From a checkpoint of a small transformer trained on Wikipedia.
Size: 9 layers, width 576, 6 heads of 96, MLP 2304 squared ReLU, vocabulary 11684, 49.4M parameters.
Training: a variant of Adam for these matrices, 8782 steps.
Each number is 128 + 32 x the weight over its row's rms, rounded and kept within 0 to 255. Layers, rows and columns count from 0. The size above them is the row's rms in percent of the matrix's.

# layer 4 attention key, 576x576, rms 0.0461, rows 105-128, columns 432-575
size [ 93 101 108 110 110  80  89  81  84 106 108 110  97 102  91 113 105 100 150 134 103 110 111  98]
[[143 162 129 188 150 115 123 130 119  96 153 109 165 110 141 126 174 101 143 124 146 110 119 154 132 143 177 103 179 121 144 111 126 139 140 139 110 110 125 187 120  72 201 153 118 131 176 158  96 160  60 137 172 134 159  89 114 102 112 134 103 126 127 103 100 139 147 145 110 136  74 118 137 115 158 116  65 106 125 134 183 136 114 123 132 181 174 133  60 147 163 111 122 164 115 145 167 131  90 106 119 121 124  94 142 124 143 169 111  90  96 111 122 124 139  62  96 122 143 151  99 120  83 123  72 123 162 146 197  92 115 149 128  93  76 150  80 103 117  93  83 128 162 132]
 [ 73  78 133 101 145  86 177 148 100 121 171 100 127 164 131 144 106 143 174 116 122 150 115 146 129  73  59 103 169 136 152 178  92 150 138 170 124 196 115 174  86 135 100 138 130 129 130 127 113 166 132  53  50 137 127 114 141 100 129  92  98 168 116 135  99 113 162 159  59  86 181 118 151 118  68 115 112 163  95 128  64 135  88 173 124 124 115 159 120 183  75 170 164  68  74 173 201  86 177 113 130 102 132  90 155 124 111 171 154 161 112 113 163 123  92 144 154 125 162 108 115 102 177 219 109 108  97 128 134 127 133  99 156 143 179 130 136  99 122 163 113 180 130  44]
 [161 114 127 113 139 163 180 133 176 113 147 131 158  85 129 129  57 135 154 135 136 127 145 134 113 115 114 138 118  97  87  68 115 124 113  67 121 160  77  77  87  94  78 124  82 128  91  97 115 154 143 121 154  78  72  77 193  60  99 173 168 140 142 123 152 199  75  58  98 104 199 187  52 126 125 170 140 161 189  96 181 121 135  93  75 106  88 116 145 130 111  81 126  88  87 156 107 138 167 102  90 136 159 129  93 136 124 121  84 109 140  92 173 129 110 149 175 132  79  96  86 120 126  88 110 136 157  80 141 127 162 121 128 127 132 172  96  91 114  81 135 119 107 150]
 [135 121  55  93 143 156 130 139 110 110 135 155  92 126 136 144 113 121 150 154 155 166  96  96 127 138 104 178 106 117 130  72 119 121 105 102 150 101 103  70  84 156  65 155 125  85 183 107 165 105 168 144 124 153 138 144 135 152 153 135 150  99 148 161 153 159  97  70 141 186 141  75  89  92 142 158 224 156 128 167 118 147 168 107 102  78  70  99 157  88 104 101 111  51 173 111 118 178 154 105 132 134 176 133 177 158 113 192 117 135 173 128 130 138 106  98 118 144 109 101 101 149 197  77 117 138 128  95  79 115 209 145 168 162 128  86 160  95 146 101 140  86 109 180]
 [145 165 155 139 121 191  68 138 113 124 121 174 143 119 152 155 174  57  99 105 111 139 128 157 161 143 150 158 130 104  75 105 167 118  85 180  88  92 111  90 192 102 133 131 153 158 127 124 136  99 117 129 168 164 143 116  81 125 119 126 149  73  84 172 145 109 148 137 102 195  77  82 143  93 205 168 115 110 137 141 136 108 108 106 106 142  93 141  87 146 165 112 146 141 131 119 125 156 149 150  82 143 139 162 105  92 185 137 145  87  90 121 147 159 160  91  74 125 133 150 145 161 102 167 104 136 148 195 162 154 120 123 131 196 170 146  98 148 175 114 129 106 167 186]
 [ 62 174  78 120 166 119 145 130 113  98 189 153 159 106 140 155 179 105 121 171 137 129 135  67  93 112 121 123 189 140 153 107 139 119 127 127 117 112 146 101  92 109 161 173 116  70 126 113 150 143  76  79 130  97 126 195 230 166 129 125 122 198 135  89 153 166 142 143 125 147  91  65 133  96  59 105 117  98 108 116 110 127 145 139 180 147 143 119 138 154 122 140  73 108 122 120 107 201 106 124 142 152 109  83 171 142 130 128 134 222 127  95 148 127  65  95 149 112 158  79 127  97 129 149 127 139 126 171  96 130 119 155 105  99 100 135  99 104  76 109 110 118 148 129]
 [169  80 133 181 187 131 158 118 114 137 137 145  95  99  88 121 157 105  89  75 127 148 123 162 113 111 145 160 119 105 113 116 152  49 125 131 117 132 172  55 175 154 113 109 103  80  82 153  90 191 157 112 105 103  91  78 109  88 140 187 170  97  92 113  94 109 108 114 131  95 170 102  80 138 141 167 109 133 118 116  97 122 102 138 108 114 127 170 152 132 129 105 125 149 104 122  92 134 141  78 122  67 149 179 110 131 156  42 137 118 131 143 192 132 180 125 123  95 105 130 128 153 138 123 131 110 146  91 168 126  67 122 180 171 127 135  98 116 135 129 171 141 151 144]
 [184  64 144 159 130 123 104 145 144 111  95 166  42 163  93 113 100 130 171  71 159 147 100  99 113 142 113 141  90 126 135 161 100  92  74  93 153 119 121 133 118 170 126 106  91 122 113 136  94 132 231 138 114 152 138 104  93 106 146 145 196 115  90 162 106  94 119 116 148 128 183 136 125 163 140 162 152 153 159 146 133 122 163 107 106  85  95 121 127 146  94  88 148  81 152 108 126 102 158  66 133  79 132 174  87 102 121 153 131  93 164 127 121 156 141 180 111 145 107 188 149 151 131 162 117 137 159  79  95 154 137 137 141 183 130 121 121 160 159 119 173  74 108 119]
 [159  85 155  96  87 125 134 135 108 132 115  80  65 161 107 109 103  99 109 118 159 151 122 177 128 161 138 128 100 100 101 142 105 126 109 139 109  72 150 137 116 121 110  82 139 170 119 117  99 128 177 186 171 172 162  75  67  97  86 125 150  52  96 185 111  99 108 136 100 126 125 177 141 127 175 142 150 147 143 172 131 107 110 103  94 122  88 136 106  85 104 107 153 169 115 117 106  71 173 167 120 109 123 176 106 100 104 164  93  63 154 132 138 162 113 142 117 173 126 168 169 145 133 119 114 103 151  68 131 130 133 114 154 201 129 113 144 112 188 165 158 146 138 120]
 [114 144  75 113 153 132 139  97 133 114 155 122 168 144 148 143 174 195  93 130 159 127 146 134 145 151 113  39 161 128 177 124 139  96 144 113  99  97 131 119  98 115 163 127 124 150 119 120 132 149  74  73 125 114 156 170 169 135  89  98 110 155 106 108  69 129 171 128 141 131 136 147 143 138  82 143  96  63 128  54 134 155 107  91 132 148 107 214 134 115 124 152 104 154  99 148 119 114  97 145 179 132 129 115 171 164 142 137  83 235 133 134 118  75  90  89 193 114  95 158 120 101 155 160  82  62 153 179 130 137 133 181 145  62 132 153 117 121  86 126 114 179 140 164]
 [109 143  99 172 167 145 149 148 137  76 101 106 155 128 132 102 175 127 159 118 116 137 131 128 123 108 115  83  86 109 166 121 138 129 121  75 147 112 114 129 134 146 141 145  70  60 149 153 168 154 137  68  90  99 130 123 188 157 129 176 137 188 113 141 128 146  89 157 120 132 156 132 168 121 101  97 159 124 135 130  93 191 163 157 130 150 158 139 200 148 114 142 148 126 169 143 114 159 178 168 154 135  84 123 151 102 115 155  99 185  99 165 126 112  81 117 126 127  90 127  92  77  88 120 129 128 154  48  87 105  67 114 114  78 144  98 148 111  92 121 113 108 149  82]
 [ 94 122 135 107  90 131 109 107  94 116 113 185  68 139 121 167 143 104 156 156  99 103 138 136 118 142  84 135 102 119 138  76 129 147 113 122  94 114 171 167 136 146 102 144 134 143 150 150 117 110 140 118 179 128 113 129  61 127  99  85 155  66  89 113 121 123 116 113  89 109 121 129 142 124 177 140 154 133  90 183 111 148 163 134  73 156 132  90 100  95  89 140 112 142 138 102 102 159 148 116  98 145 166 161 144  69 123 135 144 124 207 143 164 138 152 101 101 153 134 154 131 165 158 139 149 117 127 129 117 151 118 112 158 205 119 128 172 152 184 122 115 119 159 118]
 [147 103 197 118 151 120 126  76  90 186 108 130 119 170 106  86 103  89 149 115 103 132  76 142 153 117 151 166 148 114  55  95 102 133 132 166 110 160 101  79 165 148 142 117 102 125 124 129 108  97 126 142 154 146 129 176  90 131 118  95 131  86 142 181  85 154 162 149 115 130  43  65 100 140 121 150 107  89 122 108  78 131 110 116 132 114 119 111 133 105 162 125 200 114 106 152 107 124 150 133 118 152 121 108  77 105 119  94 106  48 114 107 100 123 182 171 106  96 123 102 115 110 122 145 151 176 122 155  90 159 124 142  30 175 117 119 153 139  92  75 123  47 148 151]
 [103 137 154  74 115 125 121 161 128 114 119 186 131 137 145 132 159 177 143 130  85 141 197  90 162 138 128 101  49 107 144 238 151 238 100  86 155 101 157  96 114  85 149 175  95 165 134  93 157 116 128 174  91 142 154  91 140 137  83 155 117 196 167 174 121 158 110 111 186 161 138 153 111 142  96  95 118 138 128  79 146 107  78  62 161 101  90  96 155 169  98 151 128  97 150 128 139 121 196 159 130 118 156 104 151 154 170  99 131 175 135 157 159 150 108 143 182 129 153 163 159 141 115 136 138 142  85  97 137  91 121 109 186 119 130 131 123  98 115 150  71 129 118 152]
 [135  78  62 106 124 181 185 126  92 130  70 136 110 130 106 124  96 159 146 137 126 156 127 133 116  95 174 140 155 124 158 140 168 119 190 139 155 170 188 137  75 116 139 116 190  94 139 137 111 186  90 131 104 152 108 133 124 124 126 125 115 179 129 102 157 114 100 103 115  61 143 158 106 106 117  95 148 152 126 133  85 130 154 129 129 124 162 187 118 122 120 139 140 110 106 103 114  66 137 110 105  76 142 112 133  66 131 113 120 143  91  97 180  80 103 128 166 119 152 174 120 125 113 167 139  60 105  91  90 144  95 144 158 111 100 135 145  92  92 156 124 145 160  97]
 [105 131 102 148 155 117  99 169 102 133  78 110 121 126  80 111 157  74 108  93 137 127 116 179 120 119 148 201 195 132  56  89  95 133 116 101 103 116 139 113 168 139 109 124 140 112  87 171 115  92 137 110 155  84 114 112  42  99 155 127 132  50 127  99 127 139 125 122 164 126  98  95 135 143 200 137 105 128 133 146 140 116 135 130 100 118 141 154 122 149 162 134 152 106 126 185 135 175 143 103  82 124 144 101  86 131 138  82 133  80 118 136 117 131 138 119  61 116 143 152 130 130 117 109 126 139 155 146 137 139 100  99 156 188 116 151  83 126 162  74 132 114 138 145]
 [153  77 146 161  84 143 117  87 158 135 148 100 126 131 110 112 106 141 102 129 176 138 135 207 169 132 168  99 123 104  51 119  91 155  92 164 114 150 125 188 162 145 114 103 171 213 101 155 123 110 136 198 184 130 100  90  27 148 137 136 143 109 115 142 135  91 120 121 117 142  96 132 162 117 127 116 147 146 156 127 106 104  95  61 102 101 161 175 185 125 138 115 149 157 120 126 130 106  99 138  94 110 189 158 124 107 136 111 115  44 101 151 179 105 141 149 111 166 118 207 171 173 115  95 167 100 115 177 110 147 177 147 128 190 155  91 142 190 123 120 157 154 127 159]
 [160 131 120 144 169 115 118 147  92 161 139 141  74 119  84 156 163 107 187  93 134 105 158  65 117 172  96 147 176 145 158 159 101 127 132  99 163 149 123 126 108 132 168 140 100  85 110 162 135 127 107 150 112  83 102 122 153  96 164 118 103 122 153 104  90 149  88 143 120 122 131 134 160 156  99 119  77  78 107 133 172 166 188 215 154 156 107 147 169 149 175 148 193  91 116 187 159  90 127  90 127 151  89 150 158 176 188  90  92 203 191 126  62 102 123 115 133 108  84  86 111  58 165  84 149 186 125 141 168 112 111 162 105 108 107 107 112  95 117  99 152 105 145 102]
 [109 113 147 174  91 134 151  90 115 122 110 134 164 126  99  76 125  58 117 145 106 125 120 197 155 119 103 152 158 168  38 114 128 150 134 129 139 143 117 149 152 127  87 142 155 147 174 148 116  98 135 180 177 142 139 133  43  90 139 134 126  32 170 117 117 124 172 120 114 164  73  86 125 135 143 155 135  73 162 165  81 102 130 114 139 191 163 124 143 119 115 122 155 104 103 135 113 130 113 101  97 163 146 113 109 114 112 129 129  75 125 143 134  74 160 114  79 140 165 162 136 184 110 164 166 139 125 121 136 152 147 148 134 200 102 103 153 157 147 120  90 131 155 169]
 [121 149 129 184 120 132 151  99 103 138 129  97 119 112  99  91 160  37  93 107 119 119  88 223 148 147 130 125 173 104  80  82  88 141 126 122  95  87 114 113 160 122 117 149  98  92 138 121 103 107  80  95 190 139 145  91  74 142 116 189 120  83  95 138 120 126 129 143  96 167  80 106 168 146 180 130  83  91 139 181 135 111  96 127 106 164 132 142 128 105 153 130 101 143 115 119  82 128 147  97 107 157 148 133 103 104 132 122 147 106 156 134 163 112 159  73  85 154 150 142 119 138  87 104 162 127 151 118 108 132 140 139 142 205  94 103 139 162 121 133 137 166 145 146]
 [126 127 113 129 119  88 128  73  92  82  86 144 168 147 111 169  90 150 132 117 122 150  88 162 156  70 140 114 138 113 104 138  64 157 155 148 125 113 123 134 160 116 164 177 156 156 125  80 206 113 182 107 176 170 133 190  77 140 107 103 141  85  95 187 125 138 116 137 100 128 137 108 167 111  60 132 127  96 138 122 119 139 156 112 116 102 122 142 132  65 109 130 122 127 155 144 146 139 157 157 100 151 139 144 139 165 100 151 125  83 162 122 121 159 153  92  83  80 150 136 145 162 149 127 126 111 119 193 136 110 146 107 155 180 224 143 146 161 160 153 105 176 103 105]
 [152 111  92 161  83 151 100  56 119  98 169 149 119 146  89 148 152  88 130  97 147 152 152 165 191 152 112 182 162 134  82  68 134 180 105 141 108 136 113 160  78 139 120 134 210 175 125 180 146 124 164 180 148  80 180 115  35 108 130 184 123  92 161 107 169 148 139  91 136 119 161 138 133  96 132 150 187 137 177 150 142 149  96 130 109 142 167 141 181 126 104 115 160  96 107 152 144 158 104 134 110 155 178 145 131 119  99 176 165 111 157 176 102  95 161 117 102 125 148 133 119 175  82 126 177  95 150 135 142 130 174 127 112 174 166 129  93 178 137  92  91 166  89 157]
 [148 112 119 133  98 128 102  45  82 123  96 167 131 106 120 101 112  85 111 159  87 124  76 160 195 105 137 164 179 120  59 117 112 165  99 191  84 164 110 163 147 139 148 123 157 116 142 147 168 140 163 173 141 198 129 133  54 135 173 121  66 102 134 196 107 148 148 105 106 100 104 147 194 143 135 142  99 132 145 119 102 117 110 103 145 130 113 149 134 127 172 115 126 113 120 173 133 163 143 155  86 140 186 132 108 133  99 111 161  47 119  92 159 155 180 129 106  95 149 110 156 188 114 138 146 150 118 182 133  89 165 163 150 179 170 127 135 142 153 125 121  75 169 134]
 [125  96 126 124 140 160 157 130 161 151 134 129  93 144 127 169  89 168 170 164  92 164 143  68 153 110 137 134  82 125 172 108 142 137 114 111 134 120 120 159 145 167 105 116  60 166 148 127  95  86 111 105 157 116 142 157 182 155 141  71 156 199 141 125  73 137 132  92 127 111  73 133  80 145  91  60 196 136  97  43 133 145 191 115 150 106 127 138 117 152 137 162  50  87 101 188 181 129 167  83 173 123 144  59  76 141 109  92 127 141 123  80 191  83 170 136 173 121  98 155 134 118 158 141 127 108 146 131  94 101 148 155 171 129 123 160 154 149  65 123 181  76  88  92]]
# layer 4 attention query, 576x576, rms 0.0466, rows 106-129, columns 432-575
size [100  96 113  87 114 122 117  97 112  86 106  91 102 105 107  85  79 108 107  82 105 104  89 112]
[[105 107 111 131 144 141 132 190  73 131  84 150 150 170 167 138 152 145 149 113 137  77 146 160 158 181 106 168 153 107 157  95 163 109 122 105 160 106 116 142  83  73 182 145 108  89 127 167  86 211 135  78 158 104 131 148 162 159 165 157 163 179 115 107 127 120 107 103 109  96 118 120 106 119  69 121 130 132 141  85 168 157 153 117 153 114 161  73 192 117 113 132  98 133  97 138 108 145 125 100 161 147 131  97  80 110  93  96 142 149 134 117  69 128  58 146 142 168 163 109 141 150 147  32 151 125  99 154 136 140 131 129  86 117  98 112 169 126 159 130 140 106 114 130]
 [125 194 117 138 117 189 105 151 109 127 129 123 109  98 155 125 188 147 156 137 186 159  96 105 201 134 108  92  88 203 189 177 110 117 114 144 151  92 134 195 144 136 144 162 129  75 131 168 126 106  88 120 182 130 143 155 110 125 124 104 180 123 113 115 140  95 165 149 194 121 114 126 152 101 164  85 123  86  88 173 100 158 181 120 123 107 141 136 122 120 161 150  93 119 114 160  94 185  90  89 152 145 105 163 131  96  99 124 126 126 103 120 120  93  95  54  84 134  98 155 171 162 100  83 160 105 132  87 158 168  95 184 140 152 125  74 116 106 172 134  98  68 139 151]
 [126 132 160 153 107 172 102 159 111 150 219 173 136 154 201 113 161  95 130 129  84  94 111 106 183 141 179 163 166 128  84 115 159  99 113 176  80 113  86 158 155  57 109 156 128 153 168  79 114 105  68 169 157 143 100 148  90 153 148  82 138  81 138  82 104  95 180 127 157 164  73 126 150 166 188 158 125 112 113 195 114  98 114 165 121 151 110 133  82 162 135 123 158 209 164 102  73 125 127 144 116 154  94 133  95 112 145 160 155  63 126 119  98 143 157  88 118 181  99 153 114 104 106 120  89  64 145 117 114 154 144 127 101 186 135 185  65 155 152 173 105 112 159 116]
 [122 141 145 154  92 110  99  70 132 165 141  90 188 151 166 134 150 165 126 128  75  59 155 129 102 123 110 153  89 169 113 159  94 163 173 169 108 164  90 132 149 152  89  72 125 169 137  76 144  87 149 118 101 129 129 143 138 139 110 116 126  86  84 121  80 124 137 104 124  98 131 143 135 115 149 180  91 137 135 148 129 110 137 144 145 139 102 186 155 154 124 134 146  87 133 131 188 129  85 181  98 158 118 127  98 150 111 138 170 147 133 130 132 185 160 128 123 131 220  55 128 125 120 185 113 112 118 163 112 120 137 101  90  72  95 131 161 129 162 164 150 157 127 139]
 [164 137 108 107 111 153 117 109  83 123 102 163 142 145 157 109 107 132 129 109 155  96 113 112 107 111 151 137 148 110 186 109 147 101 113 149 150 117  96 114  98 137 170 165  91 132 152 148 130 147 120 123 112 146 159 129 185 120 161 121 119 195 134 159 127 164 151  91 192 111 142 187 177 102  90 102 130 116 129  80 150 133  83 105 128 156 136 150 118 172 189  72 109  96 138 117 105 141 153  88 166 177 108 129 143 164 157  96 138 148 104 153 115 128 123 156 135 101  57 125 152  85  79 128 111  57 164 133 151 138 104 135 140  79 145 116  98 121 109  84  94  89 113 141]
 [ 79 114 133 152 116 165 150 113  98 104  98  86 123 146 127 215 156 116 111 108 166 124 136 223 181 162 121 173 157 177 111 118 119 118 102 119 104 109 135 158 172 131 105 171 139 126 151  94 119 114  57 100 111  87 108 126  48 101 115 137 145  81  84 121 146 116 143 115  80 106  89 137 159 112 198 121 141 152 102 182 117 168 100 114  97  92 151 168 160 103 159 156 132 136 107 140  69 132 107 167 130 166  95 101 120 101  89 121 169 126 117 162 177 107  79 125 118 153 147 148 144 135 141 111 145 122 135 129 125 150 119 145 117 158 132 131 142 105 178 115  78 165 146 162]
 [ 92 114 164  98 140 140 161 160  94  80 107 105  93 128 122 154 169  81 116 125 126 146 105 201 164 153 140 154 128 116  62  76 120 131  87 148 128 104 142 116 137  91  84 123 142 110 148  72 124 155 128 129 119 161 117 109  37 109 125 144 141  39 140  95 202 119 146 144  84 166  70  74 125 100 184  64 168 141 129 186 176  88 117 126 117 134 118 159  99  85 124 143 148 215 146 128  64 134 119 161 107 145  54  85 139  90 114 143 169  92 121 167 201 113 110 119 113 193 143 173 147 179 122 154  92  94  92 153 116 114 143 127 161 184  92 138 109 159 172 134  98 115 146 142]
 [142 168 171 113 113 111 112 153 130 139 159  78 155 152  80 163 178 108 100 165 102 147 140  81 178 157 126 128  91 154  92 122 107 159 171 141 116 143 140 112 126 124 127 114 176 153 131  95 131  83 156 160 147 117  75 152  77 152  98  91 107  91 119  94  84 130 115 123 138  74 143 106  83 181 132 136 116 138 118 162  82 173 162 166 116 148 144 137 161  67 146 165 165  83 120 139 157 137 129 133 138  98 137 141 126 153 132 146 132  80 103 164 127 167 145 116  64 100 217  80 126 152 172 155 131 176 136 172 105 115 160 124  96 178 134 161 189  94 166 161 146 206 155 121]
 [ 91 124 156 160 176 145 157 104 147 109 148 112 130 131 135 164  75 186 149 131 142 111 158  79  98 127 132  86 104 101 138 116 177 175 166 141 176 151 138 160  87 146 106 134 102  99 119 129  80 103  96 172 123 153 177 107 161 104 163 165 119 160 133 145 135 121  48 148 117  73 198 130 123 140 110 184  92 167  72  98 113 124 134 116 169  86 123 163 139 155 104 101 153  82 123 162 169 110 193 114 126  99 151 152 164 130 100 129 114 153 158 101 118 192  91 172 150 113 156 105  98 105 174 132  91 137 137  98 150 151 151 160 153  91 135 136 173 137 108 118 113 145 118  95]
 [129  78 155 134 166 104 141 164 133 150 105 149 114  94  99 132  94 109 160 104 141 131 121 146 121 143  99 113 147  70 141 123 175 153 140 121 197 129 112 128 117 129 196 160  82 100 177 136 114 161 175 136  93 116 145 138 121 103 105 185  57 164 184  65 183 115  68 120  63 149 146 145 144 110 151  98 131 136  86 107 110 158 133 151 137  95 118  86 117 106 170 131 159 116  73 120  95 146 178  39 131 102 156 105 136  75 123 139 133 130 151 117 156  72 149 110 169  89 115 114 124 151 182  95 131 142 120 135 101 108 113 135 131 128 147 118 181 112  82 112 120  82 105 165]
 [ 88 131 140 132  70 189  87  62 104 148  91  84 127 188 134 102 121  83 172 122  98 157 130 166 180 138 169 166 174 178  81 107 122 102 126 125  53 121 112 105 126 108  92 155 100  99 155  97 162 154 110 125 125  87  88 142  82 126 179  95 114  86  85 138 166 123 178 117 107 164  94 109 188  96 164  85 186 138 120 156 156 162 145  68 116 164 135 145 114 125 173 118 144 187 184 106  99 118 102 132 111 115 121 131 126 149 116  91 167  91 108 162 160 101 105 157  89 144 109 135 140 123 121 157 154 121 150 154 112 199 142 153  91 144  95 143  85 158 138 141  96 152 129 126]
 [183 138 161 196 142 137  84 102 138 107 175  75 153 112 163 122 152 172  99 126 119 173 154 110 193 143  74 114  75  97 114 167 124 111 115 188 142 164  92 118 145  57  82 148 140 176 140 106 103 104 111 134 121 163 102  86 131 174  59 122 121 130 160 108 120 129 146 158 123 146 146 129 167 144 142 156 136 135 165 140 106 122 105 125 147 108 125 149 145  97 112 130  61 139 110 150 178 123 162 180 144 130  94 112 107 147  92 102  91 133 129 125 120 125 127 163 130 117 134 103 139 169 122  91 113 141 156  72 108 145 121 124  90 123 118 111 106  73 173 106 151 153 119 128]
 [111 151 155 170 189 126 107 121 113 170  75 121 130 118 139 114 104 111  91 159 147  79 160 121  46  79 142 147 133 144 112 135 148 124 102 106 140  92 173  89  69 220  96 100 150 156  62 174 101 109  42 155 153 120 142 189 167  92 132 135  81 163  83 151  92 103 144 138 102  69 158 133 136 128 121 144 137  87 187 109  43  69 163 105 146 100 107 180 149 138 175 165 137  94 135  82 101 114 116 122 109 136 105 143 124 148 105 105 148 104  97 149  50 130 165 145  97 123 126 173 114 105  61 119  90 129  98 152 138  87 117 157 114  84 147 146 134 115  47 171 102 148 112 120]
 [134  96 159 152 155  98 177 116 116 106  80  73 122 105  75 118  82 164 107  90 171 126 116 188  66 119 151 161 156 112 141 116 156 140 145 126 116 112 150 166 138 158 168 147  92  85 105 163  75 133 108  90 130 110 127  43 143  94 120 139 167 154  73 131 149 132 103 113 110  93 144  84 113  63 131 124  96 194  66  92 138 130  86 130 108 160 215 167 183 167 177 102 127  89  37 145 153 166 136  94 185 127 148 106 165 135  79  82 109 154 142 141 178 128 106 136 117 115 155 115 144 156 151 138 111 129 157 170 134 129 124 136 138  99 126 121 178  88 159 149 116 124 188 121]
 [104 121 115 139 130 187 146 131  74  93  96 131  71 126 141 146 195 118 116  99 115 156 113 233 150 136 121  97 132 173  98 116  88 135 115 115  85 106 116 139 129 153 160 100 141 147 108 185 165 130 140  95  99 115 163  95  80 149 121 150 155  85 147 104 135 142 149  89  92 192 104  56 139  82 187  90 156 162 135 190 152 143 137 138 103 147 116 131 107  92 134 160 127 117 160  76  94 124  93 147 138 201  88 140 145 181 114 122 122 138 109 157 154 100 126  63 134 175 115 108 143 159  96 147 131 116  76 166 103 115 168 131 167 160 100 118 114 159 170 147 107  49 128 119]
 [134 134 104 168 102 151 150  98 125  84 166 109  97  99  99 158 162 123 173 138  96 126 130 124 183 154 147 123 125 158  92 121  98 110 149 104 116  94 127 181 133  65  88 117 175 202 165  70 164  46  65 129 129 130 116  86  72 145  95  89 178  46 126  61 118 135 193 175 113 144 111 156 145 150 208 130 155 168 121 190 142 132 111 169 121 168 183 122  93 121 157 156 101 194 105 154  94 134 104 176 141 160  78 151 129  91  86  97 142 112  98 172 137 139 148 157  85 161 133 138 125 165 132 111 159 155 124  70 140 136 108 109 109 169 125 147 123 102 167 168 124 148 163  93]
 [146 143 107  62 144 155  97 134 141  93  26 136 176  89  71 124 111 153 136  99 112 133 116 125  64 151  79 109  39 124 155 169 113 124 136 107 126 100 144  83 133 180 175 138 111  76 160 191 163 145 183  73 103 125 107 116 143 111  89 142  85 169 136 169  94 139  97 130 112  62 198 101 108 121  96 102 132  70 154  66 104 180  89 139 144 113 115  80 158 127 169 141  93  69 150 119 184 176 143 137 124 109 166 106 145 102 154 111  71 166 154 187 138  84  86 119 107 176 180  72 114 106 170 106 179 132 107 133 143 104 178 140 151 138 105  78 137 106  99  89 111  68 119 156]
 [156 142 118 104 170 151 160  88 114 127 128 113  71 129  81  80 132  88 149 135 110 155  98 175 174 120 118 106 142 134  97 106 127 120  86 130 138  98 135 117 164 162 107 141 141 127 132 159 129 132  88 166 133 126 104 100  65 127  92 135 150  90 111  86 152 130 156 138  95 140 128 114 156 113 220 115 174 139 156 164 121 146 147 147 130 154 122 125 138 116 154 145 117 183 177 136 138 165 148 143 154 152  88 127 110  94 107 104 127  64 159 187 172 162 143 137  96 178 119 155 169 124  85  87 147 140 154 108 124 135 154 124  96 150  85 137 106 114 131  89 133 120 132 157]
 [135 169 137 134 103 112 116 125 118 122 158 139  46 156  91 125 145  98 100 101 109 151  96 195 178 135 107 126 108 137  86  55 130 130 149 168 137 127  80  88 182 134 131 101 166 153 163 114 162 143 130 159 136 126  84 124  88 117  77 113 172 100 133  87 126 107 177 149 114 153  69 113 136 133 152 134 100 144 131 169 117 115 135 110 101 158  82 159 107  91 158 138 110 127 119 116  95 100  95 118 211 169 102  90 122 155 160 110  91  33  84 177 174 110 129 121 132 147 188 155 129 164 124 133 134  97 135 170 171 167 178 133 143 187 119 157 114 135 188 104  63 136  98 199]
 [ 84 131 136 167 104 173  73 107 122 169 155 139 161 174 155  96 123 101 104 107  81 128 151 108 169 116 151 105 166 174 101 126 184 123 132 153  98 149 106  89 183 112  70 146 166 143 141  63 102  68  52 131 176 137 131 139 117 115 130  91 137  59 131 150 130 182 159 138 146 163 105 140 157 183 107 140 145 105 137 171 113  76 147 102 153 156  68 131 109 154  77 116 189 220 184 108 141 147 138 184 125 148 112 119 118 100  94 152 113 112 126 140  85 133 117 152 149 136 156 171 143 164 127 101 105 103 163  79 102 101 149  90 138  90 149 177  78 161 107 170  97 175  94 127]
 [132 121 121 154 168 166 166  78 111 100 108 139  96 112 128 110  92 111 160 147 114 128  37 171 138 168 165  94 171 175 116 114 130  86  54  67 111 101 119 148 166 141  75 114 129 115 147 140 135  98 102  78 147 156 118 137  70  69 105 123 127  73 167 110 154 109 154 163 104 145  95 106 191 102 165  95 126 122 147 118 150  95  93 138 106 108 144  98  81 106 128 118 100 182 209 129 127 142 102 161 123 112 111 140 127 111  75 125 101  85 119 138 116 122 213  99 110 198 107 166 187 154  73 106 137 149 123 101 132 130 134 146 165 168  68 117 133 151 120  98 114  96 127 150]
 [107 117 156 183 138 177 141 104 141 146 141 137  94 140 154 128 124 101 117 142 106 146 123 178 166 193 165 166 140 113 105  98 184 126 135 125  92 109  92  93 186  98  72  75 127 199 130 111  91 137  46  76 167 152 105 102 117 130  68 137 189  93  84 162 147 108 168 128 113 202 112 119 137 148 138 157 141 149 139 136 149  73  85 117 169 139 127 129  94 124 127 128 157 180  77  58 127 132 114 146 105 188 119  85  99 125 103  98 104 123 113 137 112 112 147 111 177 131 113 151 120 143  93 101 119 114  81 120 132 117 193  78 126  98 120 153 101 156 137 103  95 112 158 170]
 [106 115  94 119 181 136 143 125 124 167 143 160 109 124 113 119 129 129 109  79  80 136 120 168 102 125 147 141 172  90 140 145  97 167  81 157 157  53 101 166 166  96 137  68  78  63 119  90 140 140 173 147  86 140 164  90 162 178 159 114 194 131 105  94 180 147 136 170 134  99 205  99 114 121 100 104 121 146 130 154 156  95 111 133 116 149 140 154 167 114  75 103 132 122 123  91 102 146  99 173  83 121 100  98 138 125 100 128 113 168 126 154 153  63 144 123 225 111 166 173 104 153  87 158  93 107 123 145 174 135 136 104 176  69 102 150  22 147 121 163 129 100 158 121]
 [114 126  96  78 108  68 164 153  86 135 110 112  98 100 118 140 198 121 157 128 149 120 144 196 139 177  81 129 120 115 107 106  90 124 155 149  83 127 132 150 127 120 131  88 172 158 155 113 123 119 180  85  93 147 125 170 100 162 161 114 100  96 140  96 136 114  97 172  74 155 107 108 122 122 185  48 151  94 117 173  81 142 125 166 118 122 102 132  81  58 172 133 153 147 163  95  97 149 106 107 150 146  78 110 115  95 157 176 157 136 125 146 152 131 100  76  84 198 143 116 110 163 122 123 138 136  82 140 145 111 116 181 152 187 115 153 158 160 177 122 149 114 120 180]]